Each number is 500 + 25 x the weight over its row's rms, rounded and kept within 0 to 999. Layers, rows and columns count from 0. Numbers have three digits each. The size before them is the row's rms in percent of the matrix's.

# o: layer 4 attention output (transposed), 96x64, rms 0.104, rows 83-95, columns 0-63
# v: layer 4 attention value, 96x64, rms 0.113, rows 84-95, columns 0-63
# up: layer 4 MLP up, 256x64, rms 0.14, rows 0-87, columns 0-63
# down: layer 4 MLP down (transposed), 256x64, rms 0.124, rows 0-86, columns 0-63
o83 101:478525502496470500437500507507517530556486512527501505495508486474490492525422465466522491520512459479518482510489531554530540515489484488507524496500505487498508496496515518441522509478477523
v84 109:505487500492510476472528495506492482523524488518512506463507527500540468447501485469500474455519509481457514544537489499492480492519506478521505505486504458458482489505446511545440528545503509
o84 117:518517531489532525543507468511476503528463516456515495517531534532510500510549518545500521490480492491482482540481498519493469464465524503508547481532502486520486525536494560498466484496488487
v85 129:498505522456546501521525482516525484518483509467505509470495505521527473472536501539503511459501505493502477502473547467496423467460498495501520503517520470488497528512494537505512446480498464
o85 135:502476554491487521499509462470500491497497511541523437500525513487466483490544495494515491470474468506482487537506485516473472490504523458473481500464464481494433488524491518508462519518508463
v86 116:544471516459521549502539460492507503521479509518503433479529507528489504518483507514514510484475496513535486508521541500459477461489478483479520464481483463517467500547503546511509503496496476
o86 105:543492502461445503517492492535509490485496501502518486498504497485445506496538509534501556494466536558519534504514484499479547500540515479482474461512500507510493490544510460477522516474522509
v87 093:487515537520466550502501487485483504488510450522511497526519483516444500507497478511560498490480501525509510519510505475486549520530510508509502488498496520513505483491580485503543448459481486
o87 097:506499460481499484449493517511503516482504528512497480530478467487478514505473523486455494543488481558547496453502523506492520515512457487456484489511505520499483494521501482472566514520487549
v88 089:493490457543498470488495485509548522516440486483519498526530513523496492511511505576509496533474488499477487513498516497550468502467465484516507498511563471482515517535504488461519510515502492
o88 104:498528553464508526524500532475443443495502501480499488494550458519502520516474507479470543459522476508504524469518487474499540468530503503462508481477485505517510471511482482479471513482502488
v89 119:537483523479530492501529473510440524543512521500530496489500517527465513465550484535502478455483503488466519498490508476487483482464512460512520506536504498522446539517499532477482496526499474
o89 128:510498545474480511492510459440543453510463500515503455507527502485530462498525495553518505486505489513523490517548519474490468470505495498471488444520504509459482477477483510478527487502499492
v90 110:505468489508504502487477555546506528535494506496493489480457455465466529513465511505511512529502516499486530491456509487539506477512480523475521520507485507507540501451482435472531506488503537
o90 111:455537480554505478505484520494495480443523495482520528534482482500513493513453498491526469515483486495534465482530502542495523531493503551511465524508499511489496476465544496492496512454530526
v91 109:458506484512514503496445523479469500503491492444446525475522467537502486476471500452470468483562491487492542513517453497530475519515490489511487518482487500519520492511503497506457500532511509
o91 150:449481504471514461493468498488486484515447468459475486492491504456501502501494493491472528484484481471438477464462466506490480472451517473491497486465504489481491508481465472467466482483489487
v92 090:464515504524522530504512533463443486491518510522461536464515502559491491487487525541468491478489522512479435495482495524499477543480523517529528519454502492504527512489492499498476473482491517
o92 099:509497504467534436487527491525523477525520492515510495525489484455497512502555468481490508464521451448477505508463493497502499502486491491487467525518517478480491532470485517544482471518539460
v93 100:456510446519508546543481520486531485490445460478484511480467496487516503492513475497518492503546527493491496478516523529559479513471482487520521551459496512509520502526519498477528508479484517
o93 105:477471558496487472523529484525469495495535500554511512507536492484507473525517483463497481483445511484519522516424502488497496511499510532510494512509484465500497489491492474526435511502535514
v94 110:550529512525488474471538481505497491489514485487517483533523494488463549510496524494526531526456501505548514477525511522471547501532493514493480536500489524538512488501545498498559508496509546
o94 116:502511422543481513502474543531497511478507511531464504502481474512495470500444545498479495523508501530521521490512499479522538529507480524502502482508511524521552484503504445515539499487485475
v95 096:500489471440475471544532474528469519516501532507531518541502449488470487524493517498512499490472494509500481505509486523486541478523481470481509487531476526528520493534503471454550534476491515
o95 101:515498476520487505439497515481510499512510482502501512498530503494472491528498495492502531572491534519541524497543533482497579513469483543491489481520506499487533498496528473518502468474476539
up0 111:475506499508506496551456472484503494500487494483511466500531438482520447506469502525522497489498497514510453492468494523495528499464504492502538479512533483546481513500540475567533520528503504
down0 099:544485498469495453535522521499509473516500437546510533505487520521505521481502509467514491510472507504494544526543494531528498536544510498477493502518509485486517516494434496480473474527463514
up1 097:469534529480527502511526496543482514501489488495504492521563519522509532501509530558490486472520545511497512462535534482501512539502488499521491513513539490542534498451490507535491486542477517
down1 080:534496486540483456524479513514472502508491508502528506501496469452477464500487460488520503554461447492478508539498484494488495535478512487527505495480520541502500487535513527484556513549528498
up2 094:460517530489516509523492506509517484540500499469541503511494462490467533517497511543481525496515556529479472477536492518482501482515486484542473510519535490527485518482493461535435514456498498
down2 094:483531481510498464514494474501507489490531432552471486546489492485494459501515498501494489489517518499496508457494455542472511458537446499485525520503508453501474475529496497486510527508465518
up3 112:494524461494511491530499453524480529500497482513509505505464490460507493503552541503511511503486484414556533484501496479458511501473493474515522472500499527496503503503482453509456483508494470
down3 112:517497495478462500508499517512463514489479457476487512516499487478515518450529553497514500497521496465502517521487449472514465554485518445522510476511477448514481512505514460473512541505495535
up4 118:518507504556504479501504507464510499480504487464523501531478526483541496536520470466489543543510435506508497526528451492506494448521528496504504456480489499528518481504522518455506518514469495
down4 098:440522486447537518499523483506490512519476469555479503410494492480481497452493496514497478486460529494501488503476512478498491528453489527530491507521498474513508495480491478491506504465492491
up5 088:512464506496492471523521526525484546516497462514461467485492492481455453506526533515501476529512473468494461468501457481518522447511530484491521472486529545513513520472499488519501537514492481
down5 091:476461498510496521489501506472503520539472492501509503502506453477551521446471477535497463528550488486508512490515510464519458534493487509458481475484516512495501509480515538521515570496510475
up6 102:530524498500492497554433520528530469522478492502493499500486515524522517562494523539545525503462498501489466504473476480510516462497494518509499491500489476555527483489515502476528513533493455
down6 097:537522479515505483526501520517515484477526471499480513516568507513510458555488482456483492470506508493466507505499496476475510502473521497463518478532505570513471514536487502478542457487508491
up7 117:495471561500449497483514450556464495468501489502528498485458511487525497524504509457540514519452504505494528518502505543494486524487502471526541500524477506517503465479497508542505495500534511
down7 125:490535477509508515552532480534527479511494502524514482519534476499525496517479481506476493499490519550522518480512473514520429570534509517517490509533489503498497501471461550501537516485493505
up8 054:475481503502486524502471505514520538513490509518455522431485491499470513482503545535481477466517501487475554454502466520524449528476525483471542533498483504540487486501484488484521505505504503
down8 065:503469535502542469514529456493461499481486513490529449515474527493477504525465511470511498534459468457510473528491503510479468492512462484469470494463465531522493484491501513470491502483486452
up9 092:474507518516475482506519493471530532457482490479461483461488497451509480515512515515477527490531479470440490448524474517504510479482501511512487441547534509508506490488505509535543503518484475
down9 086:451510497496480497550524479524486485527476502493551503510482461461451539483450469500516522462525522489525507530468520510528499485471505512491549489495490487462519495532481478476508494462488515
up10 106:503510503512493497477460495489512485476518491492519508492550463476520474508445523505514497422493467486531480455484490515543475473476495488460530492555480524526480510507519512519503526515528481
down10 118:464489559491498467464498499458489470521538485531492474483494467488504512492477484456531469518522485534503503485503516512477516471541512496551536510524542495504481463497503509527532504514524552
up11 096:512484537511530514496445501495475548522482513476526498524511450524527517491475512521505505511465451524488491449482499512469489465528510466510534488500554518521510457505475474541494496500510521
down11 118:461520496486470528526490519507483500495531517538511489474533509524464469474578521478494498544466483484505525462503480523504520514496507478531502550477447488530469477496482525488518491513502522
up12 117:503492496500541473455513507495504527507498453486518468492492520524499499484498479501465518567487524552487518483518476510486524475520527485485490522477523505438490548511471470498483470539505547
down12 099:531534518506467505502519507514533500520522496540534509487515495475542486523520508506549489514498462443511503499498562507519489531492487528512533531513476496549525506516537528547539502488523489
up13 093:525507513493523460482507475469488456488487521515476504469515499497503475527477527478584500516528463512530464511474517534483518495542503545526493475527546548500498502514494493525486513492486476
down13 100:479492519494506479434509476503528508461522498504510476506487510493507505466500511517432468516467510482465530503476505489454428505508458484487456515473472519495481508459511492476480495512472507
up14 101:479489545507517529551493482500494521486470519508492528479497494505502462507488570532472453535487501520538494464529553496523465512491517502515521546531490510493489473458480503529512497489517481
down14 099:549499528500487495550511516513475478494497529443465518467486481534474509538493531465466531504511484494501522514519512519504511499488517481484449485487488432470533504508489480528494510497545469
up15 095:521471447448531514460499517513488508487486469529492455515497474484505512499532492518506507477487506457486570453486491521503500540528512509513466483497522518495511516528457470516484499478536475
down15 098:532489447501489504518470480492482527522522500535481484469457490456467473498483482486495481484502455508445518517512484504527513521502476548545486491531522482469455512485521525488495464476518472
up16 087:529508505489506431476505513493479523476524457479519497511489502536461486505454465505497538517508483540529539486456491529469505505490523475496478494522488502451476504517489544502454502465522488
down16 076:498495472505511502543474490453525513502508505497494501478472523504532479475542486506522506508488528482490477501481543449529485564486471518563488494485492475530486480531509458474521530485477460
up17 102:456478542506516498497474520528483509475487486557488492494453520488512493504475502541538470489487550543509529503499511511497483497521477531516515536475477511468445452518515464512493520531520500
down17 111:520520514569501509520497490459508481475455518470510537531471443517496501506486500548522499497523537461508485495524543520522527495498515462525516504473493496477459524501521521515539504495504537
up18 149:491467540507519493476459510489515504506489505512529490525465489491472529513537464503484487498474476503478485448487510561524511492515532508498489534502515518486452462463535531513548482521475544
down18 139:505516491487470495456463491528507508494537513494521462502492473467494464487547442529519523511476492444469505456489547491523524484488494504504543513483470534523502535520495500536505519527508517
up19 046:492499513494495505477462479468536483488477471491484480481549534530513476521560519547533502468520466483477507521508484509529472474540513486506521479513524475520455475544488524489494526519465489
down19 065:523474502505512500469491496473485505483486523497506466534532456480474496479474514517501463543494502554543496518568554482521520509503455519501520489521488516493458483532509492492550497518508518
up20 103:488503485514544534524478462477492498496543487513538483565472488511540508536507469507480513463505474511519462481502513519517463486469502483515497507495490499554514465513499461451501531474469503
down20 113:471469515488509453479479472493501521538494527521546514483528474482468545522489472526511538475493496457522524500500484532511530492462504509479542473457515525537515519499508498472505515457535488
up21 103:475465533501498471501441520493530470530510495516487471503486494481489526501499514490481533497495450519479496513535510531511484500516498531518504560521527480527468490541501472496534497541505570
down21 097:521521449492476527513525506479498499488497523502504519490472502531480439531501519512517505477539543470539497522465545461479488486492515513481474461481505475475550502462482509542485502472480476
up22 124:501492485485513488510471525535500472515509504515554503513471536447505494557479493549482485497448479482490522489509472494513469469536493501493470523476525484455531470536543494477517525494521494
down22 112:479493502548486510467532528480481488548510529506459512508539521505499491513514537498488440535465497531514491525495505499492508509494541463548546501487496530495494478533516463451507491471481514
up23 090:478483499519491499461531526496511507505483478553515515502558507500487471463480495493519470491477540484488480485510530524481515514483464483539497497516481485476428479456470497531476531492508547
down23 078:507503491554489517537467530523498501509504490486458509508535484494492505461486466479455506451494498533446499525471498488465501519478508461500504483474494494493511478502501502466564474534465459
up24 043:511490537476486547531482507480505520541486513500502477467510535455507519539519505520528548474498490508479470501478506533460419497466498487497492490522539512519509490467523498515517541490483494
down24 066:533504502501499488490508511529536528522493520478479468523523503499514528491473481495500499482484471497488556537527528505523510502561459467524487488487464501536516511529524455485528548548476468
up25 102:494500511528478481491489497475486435533507517489528556553505451507498515511517478471501494527534467493460535509536524515523502492498523522474492459518476463505471475530506527492524491460496518
down25 088:506518518487505537515525542537501532512526499518475507488513530549508487498505573540512517491518543527523506502511483512454502511507539515526473508494532524543481515518471460529475527522526515
up26 100:521530483523546547434530475504489486469499494499453500492516498518481494505494481533494480488462508516539539506462492520544517488519503488528488537536535517485532515478459519481520484510474482
down26 091:505496516488520510547492507467515509504489532470510488511497457513504528462514509467463515516550490497478477517521453510485498552520466475553503464509526457502490540513519501485504544488493547
up27 110:443533517508500500496464463526474517507531508478515492500529514553538555511485477517476495469494484522525501498500490545480496500520545464468518481486486524541470492496527450469481490515504501
down27 112:483484489455484502487498538516487501498530480524513482487499508505477502466489536491491498509551559437509540523548534513524496479482492522479512514458500516492493513535454508487484549483465485
up28 094:535490513510497474514465520491476552483450471532498500455500520489491484474486566480522500504512496480508482497499516491451496492542549475513502511518496488538518519515503478564498478516461516
down28 094:526503457478529470516501468512497475492501526487509506511495488503487539506515468486487523500492493471542533495463555484546478496511546502511464479482495519484546509498524505515537479444468448
up29 106:514492487497512529521496492461515515492497477463477541456529458540529522536508545535487466498542538501513492466519452487475510489525494504514528480473542533480497455503501504496499492539477494
down29 100:542482488488442521457513522522485464474485501452512528450462508517461505471470447481546481517515487491487516519463506500506506481477516468504494474493475497481480498469481533512489495522472529
up30 117:486475513483475485515505540492516515507483525455486517450518525471488452479534525523536567531516520500500467464511440522501505523473489486476452499518505541496488532482511496505484511504501494
down30 136:508505520471460506534436508480483494511512513483485478481544506451561471533502540535488547537519489486498486476487498515497495508516517488478470481520444510455510495485519522496479492488527509
up31 102:492530491563480534450478486455554493471518468504464492462504510510506492538536493500494473505492483506492530497492509511510489541502521507511499506515484501502498448548478509436511509536501523
down31 098:498498505516508475517516503510513496515474529463517479470524471516474515503491521463474465513465481539497469477513489438516485492534496475498519512481484462524503500515492470461411483534520509
up32 096:520478486495465506484532465567479504523476497492489518479516515505513459473514540512512501428484503469519467494504485480500515514500532481528497535489480458528542500475536463478508542496499511
down32 095:515476534530508499473468494505477536520529571520533543514518537459480481486509471444507471508536454532517486508508469500499505519511465489495488535495504509524477525519478499521472482519489493
up33 099:509515489471521473492493507507506475432462499508522528482518514420484492504501525506471521539499513523501496477464501550509449471476510497504503465482489504508496514494480491453529522532457502
down33 103:526522535473462517504463471460515501499500523514533520511493517503568536469509484484504483542485500494517490475521483515563481485493447527504525503512470513503487519510537538492455523481504514
up34 106:516530475503493519495462460481473514492488486499501516458495469429475497514504510488528520497487560541526465522510496538495522477492553496536514514504497512503490538510501477487465527550523514
down34 126:511468526517537538508503558491481549512510471495518469505479509463469473512461512495550515482470490496496521458507473494523494496505530460527502500507481516458505476509495506486513493551489561
up35 105:454541482481531571496516483470507513473515441509528535490497531493491453562482517514497520482494494517489499484484502479496509518492477487501466503487513506479511483502486499476497566471501462
down35 125:491528517484520516493471463506500494497513450537494499554494523466528486539497474524509540478466505482537546471495498535508544532475515494463524477476495506507517505495474514512498530479554464
up36 078:534479502535483489465473532514526523529528495507471479493491489449517497534526504560495547464489507513477493503474525502500475514497488460493496524488481505527543463488490477446451488490494474
down36 087:529472534539518507484556510503496523547500512517478520502505512511549502521512523488479502533521499523491489516499491463492474555484462539504516507535488514581494487526500489498491499546520490
up37 101:487484435494503475475475486458484533499486477544500495488549479496489461505542496472489453466494563480500493470507489499482509513476476526517520509546514496516482491492488503547532510538503495
down37 096:513520515510494504569544536498496500512486503512495521435459506520531492533509530510485505505494509517499523464548498513519495507510526497471465478518446468507548502523518525466482493515522462
up38 056:446460498512490460500463496481485465467474489491475498462515534519530468523537503478490517503488486446463507487472437531524485453509525498524490503489499493490483459496480480486485511504474524
down38 070:565485540463508500501539521513527475514490521485474466535508473484485503495453499517498464503491511493471520539508559471506470490477482498511514516502494531518482496545503546521545505532512472
up39 101:484493547536480482546470528525479500477547498511492468475486532503523470548474518489510482501486508517529484516485465505470503438510531507492462515501524477522455506487514508464525506532528526
down39 104:472533484477548459484502494482516512552482504480479534513482470474477496511493464535475541499477456499532471536519477479537516504490463475552526485499494554502491492498511500486505521495530479
up40 083:447500495506539513488486492466541483506513521505504503458529457488481522539496486492513487514501510496486540536536468504510493510469518515477486489537440485522533481520485503460554510511527454
down40 098:466471478460537500453493523509502507505533472512464484474448487476512496476523477486465517504481522507456463498459514466465514458530478489502491480481496481505509535514526541522505472490465474
up41 099:493473511464489493485504471543497480538441536512530512513461512473506545494508539483521543508451513470487507533473485505531506479495463522545478513481469457486500490505506466496508497479470500
down41 097:491494514544534484489483468489522494500550491514503500477537521483501507469472476468526498490528504503527485493496475519469544534495471463465465490506513460462513509486483575495514518541502533
up42 103:480497489499518474467474536492461517532488522498558550511543500513521543527529453505521532507481502483509465515530491499510496501531523509499449500522438500493471490540515475491486495509522516
down42 109:474500483528524484467435517508482467529468478495465496526494465537506491492479539477471551441473511514507478493532532513512499496473516489485467496504525529464494490550490511494512496476497467
up43 061:491467485526490526534530495497461494484526519460545544449482517516502473538536513517468513500502524465520475502522459536526510473499540498493481511492528524482495462453474460506502506495501474
down43 066:474469543478515501445501469501524489527505505484503474502471503488485494465533461508490453475548522485497492502502507488533473471526495491497478484492545488464524508472529554505522504514514563
up44 115:478520475515531501443484498492487461470495482456491468529532502545486476514494469463489511495498485518494500469487504505545488444529497510434533466495527511508516472500473498516509484540474496
down44 094:533508461517525553518505515492452457473464470503493498477532526530530501520460488486493525504488521500510523520479491487497524510509505465530542506502507491517456499509574512527502536462496508
up45 075:510521494556482519500508500504484532484518484486525499484506517489467504480518485523429528533497502511502534537490474572566480513513522473487487453501516483520485485494461486530506518513490516
down45 081:491530530523516503541475511453464495520525465518443475483475469455490441494476500514495504539473496523488483512479501484491533522471499529476520505519517442509486538519502503530519522485492508
up46 103:503556461487524497517466508517507520485502538488451483512483543500479523480538500525529532503470535523503517506530449522487515466483524526512479484506551539472516524514489475467487521503527510
down46 112:515469530515501488507552499536507489476498493482513533477492473490487494468467486550525473483536472456510486470523544496503491524454510491519496505478518467480475456460451477487520467525491513
up47 119:490497519510436473551458477527513511539486509478517507482502503521541521473501487527474554518475536460504545513480512493512489508478531470486465462509520507516529483487529488488495477486463480
down47 099:484482468482447535511477505448463486489525508497494511515557491514527490488457492516506471496507489490513455462483540539518512495487477521465488485493501500498482476536493522538468542538514468
up48 098:497520455546504556483485487493504523460514495524521451533516518508564496570492508498509525477524512481522486502507454498490533489503527525500518486511509487486513464540472518504492495487478471
down48 094:501487496471470507518479506444455465534507492548460485500478524484525497479458491535490463499499511469517478473519521516514503522475534486481501546542466515503500508497479494464530514512560494
up49 109:494471523519473503488496515511468479527468518521511539462528493518499524505504488497492505549448499503512495503480491527467528479491540506456511532515543486482526505548483531491503522447470556
down49 109:516549516504485489518499533500471508485455460521510544522518495483520508516541529453493496450464487512497537448489510509506486494518489464496502488556465475491526508487488527535509480484538478
up50 115:481470545484501497466497502527479475499467498523526503525501545534534496535479480540501516531503477514504493532503510463508498494528495523556465515496513472496487508476554454539472493457469495
down50 099:503480501514508507483475506461492513453533474498474484459498482474433494470496516465489474483540483460451476498522475494475509516472527480470531527497475536496477467502471485482540502528480488
up51 105:528482518491473458540481467511548504536501486492512495466480480485524493519537564462512531508505464496470488486494480506509521501495500502553482495523511554555491489547536496492496511520503503
down51 101:488514480498532522475546462497524483505509524509531503509492512560498514454462480504523466504497468522526494537494473510503486495524474506469446526529535532454491513467517486515471510487475542
up52 098:475502481504508461515518485485541478464493463543495496469503475524491495532519499511489504533511516508445520484525461498532513467549494476552497471547524526488483513494504480489483438485490476
down52 079:491515467457456489541486517517490481520510499534484494502492482532492533467486482544491460507480475463472484492511482521472495537510528454530510529503519474495518455495460505481543467471479471
up53 087:514458533523480472501487514538534507503463501503458488434498492492563483497455506531495509518463487526509524484497471527524470494516526485515504478524537480532484500521554496474490508525496515
down53 089:484513445478522546507496457485466481471515506467495503507445498529488523462496481477508525489461503447503450504500506454501487527497496515452499495475476444474506486485504500490519533505501493
up54 130:480515526557486542527454492479542512483467528478454502511509503501543488547505534505524500474487474533552463530479523514509491505490509527529505496488541510499510500506534512485524524513463497
down54 133:501474490484488471518510522505485492495527475517463504488508523484464488472525496491486476499509493464466514419489484477511527457529486493513468521550493506514472490534457508522517449475523454
up55 096:512559494459509502471513509527490510495475523481528480502522481501446454509550518498504509505514500466498509515483485505508527502543470535500517484522519514507534514480479468582460498512512482
down55 091:506528481517487477504472557529512520530470533508469498492487451486473501488509469525478519502535476510497506491494495443557493515450501486517530479503471476491472470536475539495482507474525474
up56 113:505499466483485485530473473520483489468482488537488526459539441517470544498538464507462520459495519478501524492476479517467526525474527492485536497512465464512507504482468475512526531489502491
down56 115:489462479502515486483502518486471506490507478516557514463527475501504533524495523542548494498531515491486458520510498463486467553454506491519461531535501493500524491542558501520513489504513522
up57 097:453496505487525492507482540450510493482440515522518515497537517473502529475536527532511506516500521470475504480533547502531478529472423502506507504523461507532484493473500498485511512513492495
down57 087:495503531494489497474532514512471533508516488525486503456489518502468480482510468441506474524489466499481508501529472527498546528523493478515479516505517506501501524508479502449482495543554426
up58 067:489517476481472534518494507520495532524491518461477501510504447498451514475526521519523508461501502489482516506468483506487468564485516478490506517473482496538563499538494498476554528473486496
down58 067:500454540498497468489534492510471524458508532519475493519498537520543486520476494500460459513482511554508464530481499489502500477518448487490517506511497531493475480482451530530481529530483523
up59 079:491519450461520502467501477504463505499493454471530532485493508535456503489503474509474533512514454515502566519503484491530521493522541500517507514498472472496540487523465497464526498518460514
down59 078:532449527464470471495545523501517491521523534465500508465498500468511455469504516475489488462474491480512462495477532453496508466457466494549488521495490498511520490487449487511499521511490505
up60 135:456473491523460508483475504499457513509493466501499485496513477506502534484501542471530459535487479499544511487488469496492471478470520506495550529534524517483467472542467496467534497511535466
down60 126:462513480504475435491479521530511469483490467501485495519510497523460530487542521516486536480534501519522471521503490521479485497551516466511534493505476476546515569522500482516496492497534505
up61 104:516488496516504509513529535470515457452456428517469493472489484486451522521499524492504499515486488508504501484457488514458507493489534521513497491524530510529477495509485449519477472508509442
down61 102:470508504486493456524531496516501485525469484509473486486548472532475541535452486522502489515506524538491469532472535461467492501503528553498480481513531465493537502524476473490479499465486509
up62 073:499534469473510533466510491498499507533456496481504491508485526512495515530446483548544512485539527516495510469509466548509498491563500532528502478529524482483509518494504503465492520496461458
down62 076:478505525470479489471506519496508527506516502491554501477509560513442506464494484521473539503514500477521505511463504531494508536532527510544512547475483481492499506527477429483518494502481510
up63 131:481519470500519493466505449464511466487486550521497511476532492478492509505518539508533458491494496476497488450497536510565470522479501498496533490548464497531498487462497505508544494525482494
down63 118:467499514495469538532529501484456512475525547510497478471502455507485481510538503486561519496480511496520487519505452515485526495509489549524488531503521526523468500476458462494467486521469497
up64 129:496529509500512513464466500504531467492474477516531510537505510477490540525523481493531531486510444449487497496520545505501496509543516473506480500500460450506534460478534512472463506476472515
down64 130:451510531483511525532487515478488491450492463506494481507479508460457505466505509448515521474498502455502514458535502511476493526505516474489502456459475517468486452499505505528463460509507505
up65 100:504460482526481502502495493482516475475453534527515493479497499494519465489523543478508469544509503475478462523530475525559496497525471494562489447505505500540479502494496486525506516508488455
down65 091:476512538503550538530548511532519515512522465504523487544506505530499549538470480522485526505507503529487512507538478514467505536544546499469497517520511505493503514499488522487503518486537550
up66 107:514511472499520525479521532451503500477500563463522524501535511506468499501526538559481449505517493481520515440486500505540463495485490483480507470455515479498516499475527484530489490503502500
down66 111:510469480486488518517536520534462489544491530482501476513477501480545515534466460512516476540478479505514491477440449502501497499527504502501475488510483499449474511505471511498537481462468468
up67 116:487499541476529492491481539520488465490482486463533484535501495509553489526483529573505497483497511542517470503500535518497501471511484511500486524527498508525471489439508474501443496481526503
down67 111:502496568549496429504466472509506504476520515504506519472492485484475484509528532535535517484520495494490486510475488474508509514473476489511512460506460537451488470462519492491534497502493541
up68 105:509475485489479508466492503460514479533480491502446485488512478456499490515479514488515466487508522468490450495515479556475469524476525488510535497531479542552504489527518508484565492510494487
down68 086:496504538479504533524494491543468520443474500497523510484472518530495545479495487473474490493520511485540563544519503514496496484566533537497487477477498481481496477492488484537471483497485516
up69 108:463493518515520512521483491534492488514458448476512470531508517545490523498492466527539515457486490496485511462505573516521526504502496502504518483478476514501545491476552504541515487501481474
down69 093:508499502536495468537498553519527473471498490499470517530525502552505474468542461507497530508519546555546502499479520505499484530496530473497495500504516483521496521505496497553512468513454507
up70 124:492493483515528522543482525519484476483468518445527500477458520496494489505530531515516510471483508492505447480518532469496458518491494521520469502521492465496483529486512414510487492477472488
down70 123:537507508484516518491518511509535511529512498480501522483565494466504515520491539499488482536467450475485497488481481497521546478567522546508499492492516479523455504510481482491497469551524511
up71 094:466495487498523492480500492526524475521453465478443481517495532536499485583466472534505480502494473484535536489522499509480516484509498497530507484529510477565486527507502502478481510513507482
down71 101:488521532550474521442487453492494509502491532467521471513473512476495521531518480520533458491505470501493495514540516511481503544490564483506478500460498541508533503500541501512503495510503537
up72 123:474478536488489506485482481514497494477512501550470488477512472494523504519498438507485449455500457488508535496507508493568469525495506499483519509534498516531513465493471487483538479547516529
down72 108:513509508501505485526524488505504562546503508467518513533529464506504479538517514504521528553494529502529495505504499495467536491513477520521476544473535488504487554532520521499447513460475489
up73 117:524508480471512545508483518526488481481509475501531521494506497495498521523547533520479454488512500449504458494491521500496466493508495521511453514448499490498498454490498435533525515498470450
down73 122:484492528532476506505495454551505538502482500487489539492486516492451492530517521505535538509487504522504539498490501499543459534525567465481479481470504490499491479460519469499502494521527536
up74 099:491526483487511492543499479474502513465477486466448475481494533516552532525482531538514487443526497475511520516515489526527528492474468507486519469518517516515513479499489492458523526481461456
down74 092:478466506443501476505472527490477501513454508526565496486518479491467492510487448459513529504507545507521513486485527512525524548508545508473531521493489473463496539513505491515501495514481520
up75 101:543495466511501516501464486531539505481478492472482447507500544540529523543504484513511507523520485513495526511523495537558476472548503501541498510520510466531514496485520477527521508544517491
down75 097:518528520471502460509475505529523500518507525532496494434472484489496490451522462527461451486490515480483476548480481536484539509496495512506505477535517470481534502480520513482520495450511516
up76 090:461479475485488506524500506440559543511502499491522480503469547451510524516472491506473469484490517496501518473521490499524496483494535498519462511505514544503457501503477479523531548533528486
down76 089:495514515515488501507491493522478475483449510502470485548516455486498495449489459477539450476507526515523499527497528470492542503523513532497529502480490473488506511470471515573504482512536494
up77 087:510497507538546537455461520476493475514454505508506502495503453479468469517511463539503471537510459522470503482494501500475532513520532529520488513499503486511484517503482480548525493534445506
down77 089:494464503519481504552552493543520523481534511476529502519467508486500504469495501468508489446524492489498501536501485461462500461488463512506540495476486541508482550505489491498470477451518493
up78 101:503516503460461515531471505450499534521513499563514522450512485486486498519483474482503497480461509497501544495499458491491489498502467508457531528471484538506511539483475534517500541503530528
down78 094:487516475475489458509496526488490513516482440475497473489524518513473498483457518504446479496456482470469497508511486458478486502543501522495492504503493472510474549496520467489482480446478448
up79 095:466487523509473525481447484480489508473512491500509532468519526509522512497519493501463494485543548481518550440505492512504568476508521486493530475488544485487470529521515492517512514532501478
down79 112:503525496497491530439524534502516522511491517463489505513473495506508465443505485465478479452499535533528512500481493518504526503452514517477539527502548465500504491531490553502498480519490535
up80 116:496479494468506510536514544546520506504502471508483484482450539545467475505529489509461527493437533485514515502483470511485520479515532513510476531492454467522532523518489469466502491499486505
down80 121:511537557523478450496500532490516518478519507457509467475525489508524519555517493505479506473473503524462470493506556491484498520500490500528458479441510524471502497511483535518500492511473522
up81 102:473454492504494499544523504492512491467558473506500470504480523536516494492522532491495496480506555557492509477491499496516499479548551525493485513487470482482530439522539498485477497484504516
down81 111:490503494484530470526530490494507521465474495517480466554500483473452517474501506480473457454497467477465503478452512487479492521482486496496469540518534467471504514518529460492536488524471495
up82 094:484479461485475532504505477487509486505484524531466512488457512583510503505513499522498505492461529504480491522499507528532513476506543477473495511507518566502503471464506454522505468513457514
down82 086:480499504477519483504478502529528479524460502491473517496486510553536536480502513577476503508558500505490513511523508456510542480522479501499554468514516519507538551498496513494523481516490508
up83 104:498487497475469491505514527503500469499505506525526525494506496519461495489552512519500496528484505466462514517515550573498499495468494451486475532524506486531575488500497476500506552479505500
down83 105:498522514494484463492516503507485505465463486475518497548520463535499496476494486494502530494548471496517546540518537554515492461480509522471491531534459493525507533500531478471505462535493510
up84 084:477496528465457514498525516493476472505510488514542489466493532530546492561518519476455544493509493512503547472526445479525517525490505503522486514524527496528511497531484538494513526504522518
down84 096:530475539494501511504506505535501428497521522534478551462489541468522448533495480512478467510508506537514480468493490489507512514473477491481508513473519541522479477500496509524541469508464504
up85 096:500489434500546521475485486453506527515522514516507504495540540519448495537461500514547516499490498500473511476504474473483542506515511507518529514489519540449507493522503524496507534466477484
down85 095:497423448483477491496468523509531493459499502493502473480459515528540516466509502562487503500515471512476500506553509523512493496479485494510491529526511469489487488472474505560506515492517495
up86 113:473475551495497476535513522506472531484479533483542513524481496505517500478533511477467519533456518565507523516479475543459491518531546481467491500505516489526504483499509469509463488480521510
down86 113:537457486491515470516449512523466487481476492459490466490501493537513480507514496486443506507502527495469498519513498481471513527495557495449498489528526473555511522531511466481500507455495504
up87 126:498532511519523566497459476485471479487547472486495480522485477501488451520497520526487514478488547514479508446557490494504480533499532495469521520476491512508510512456492488503504468530494469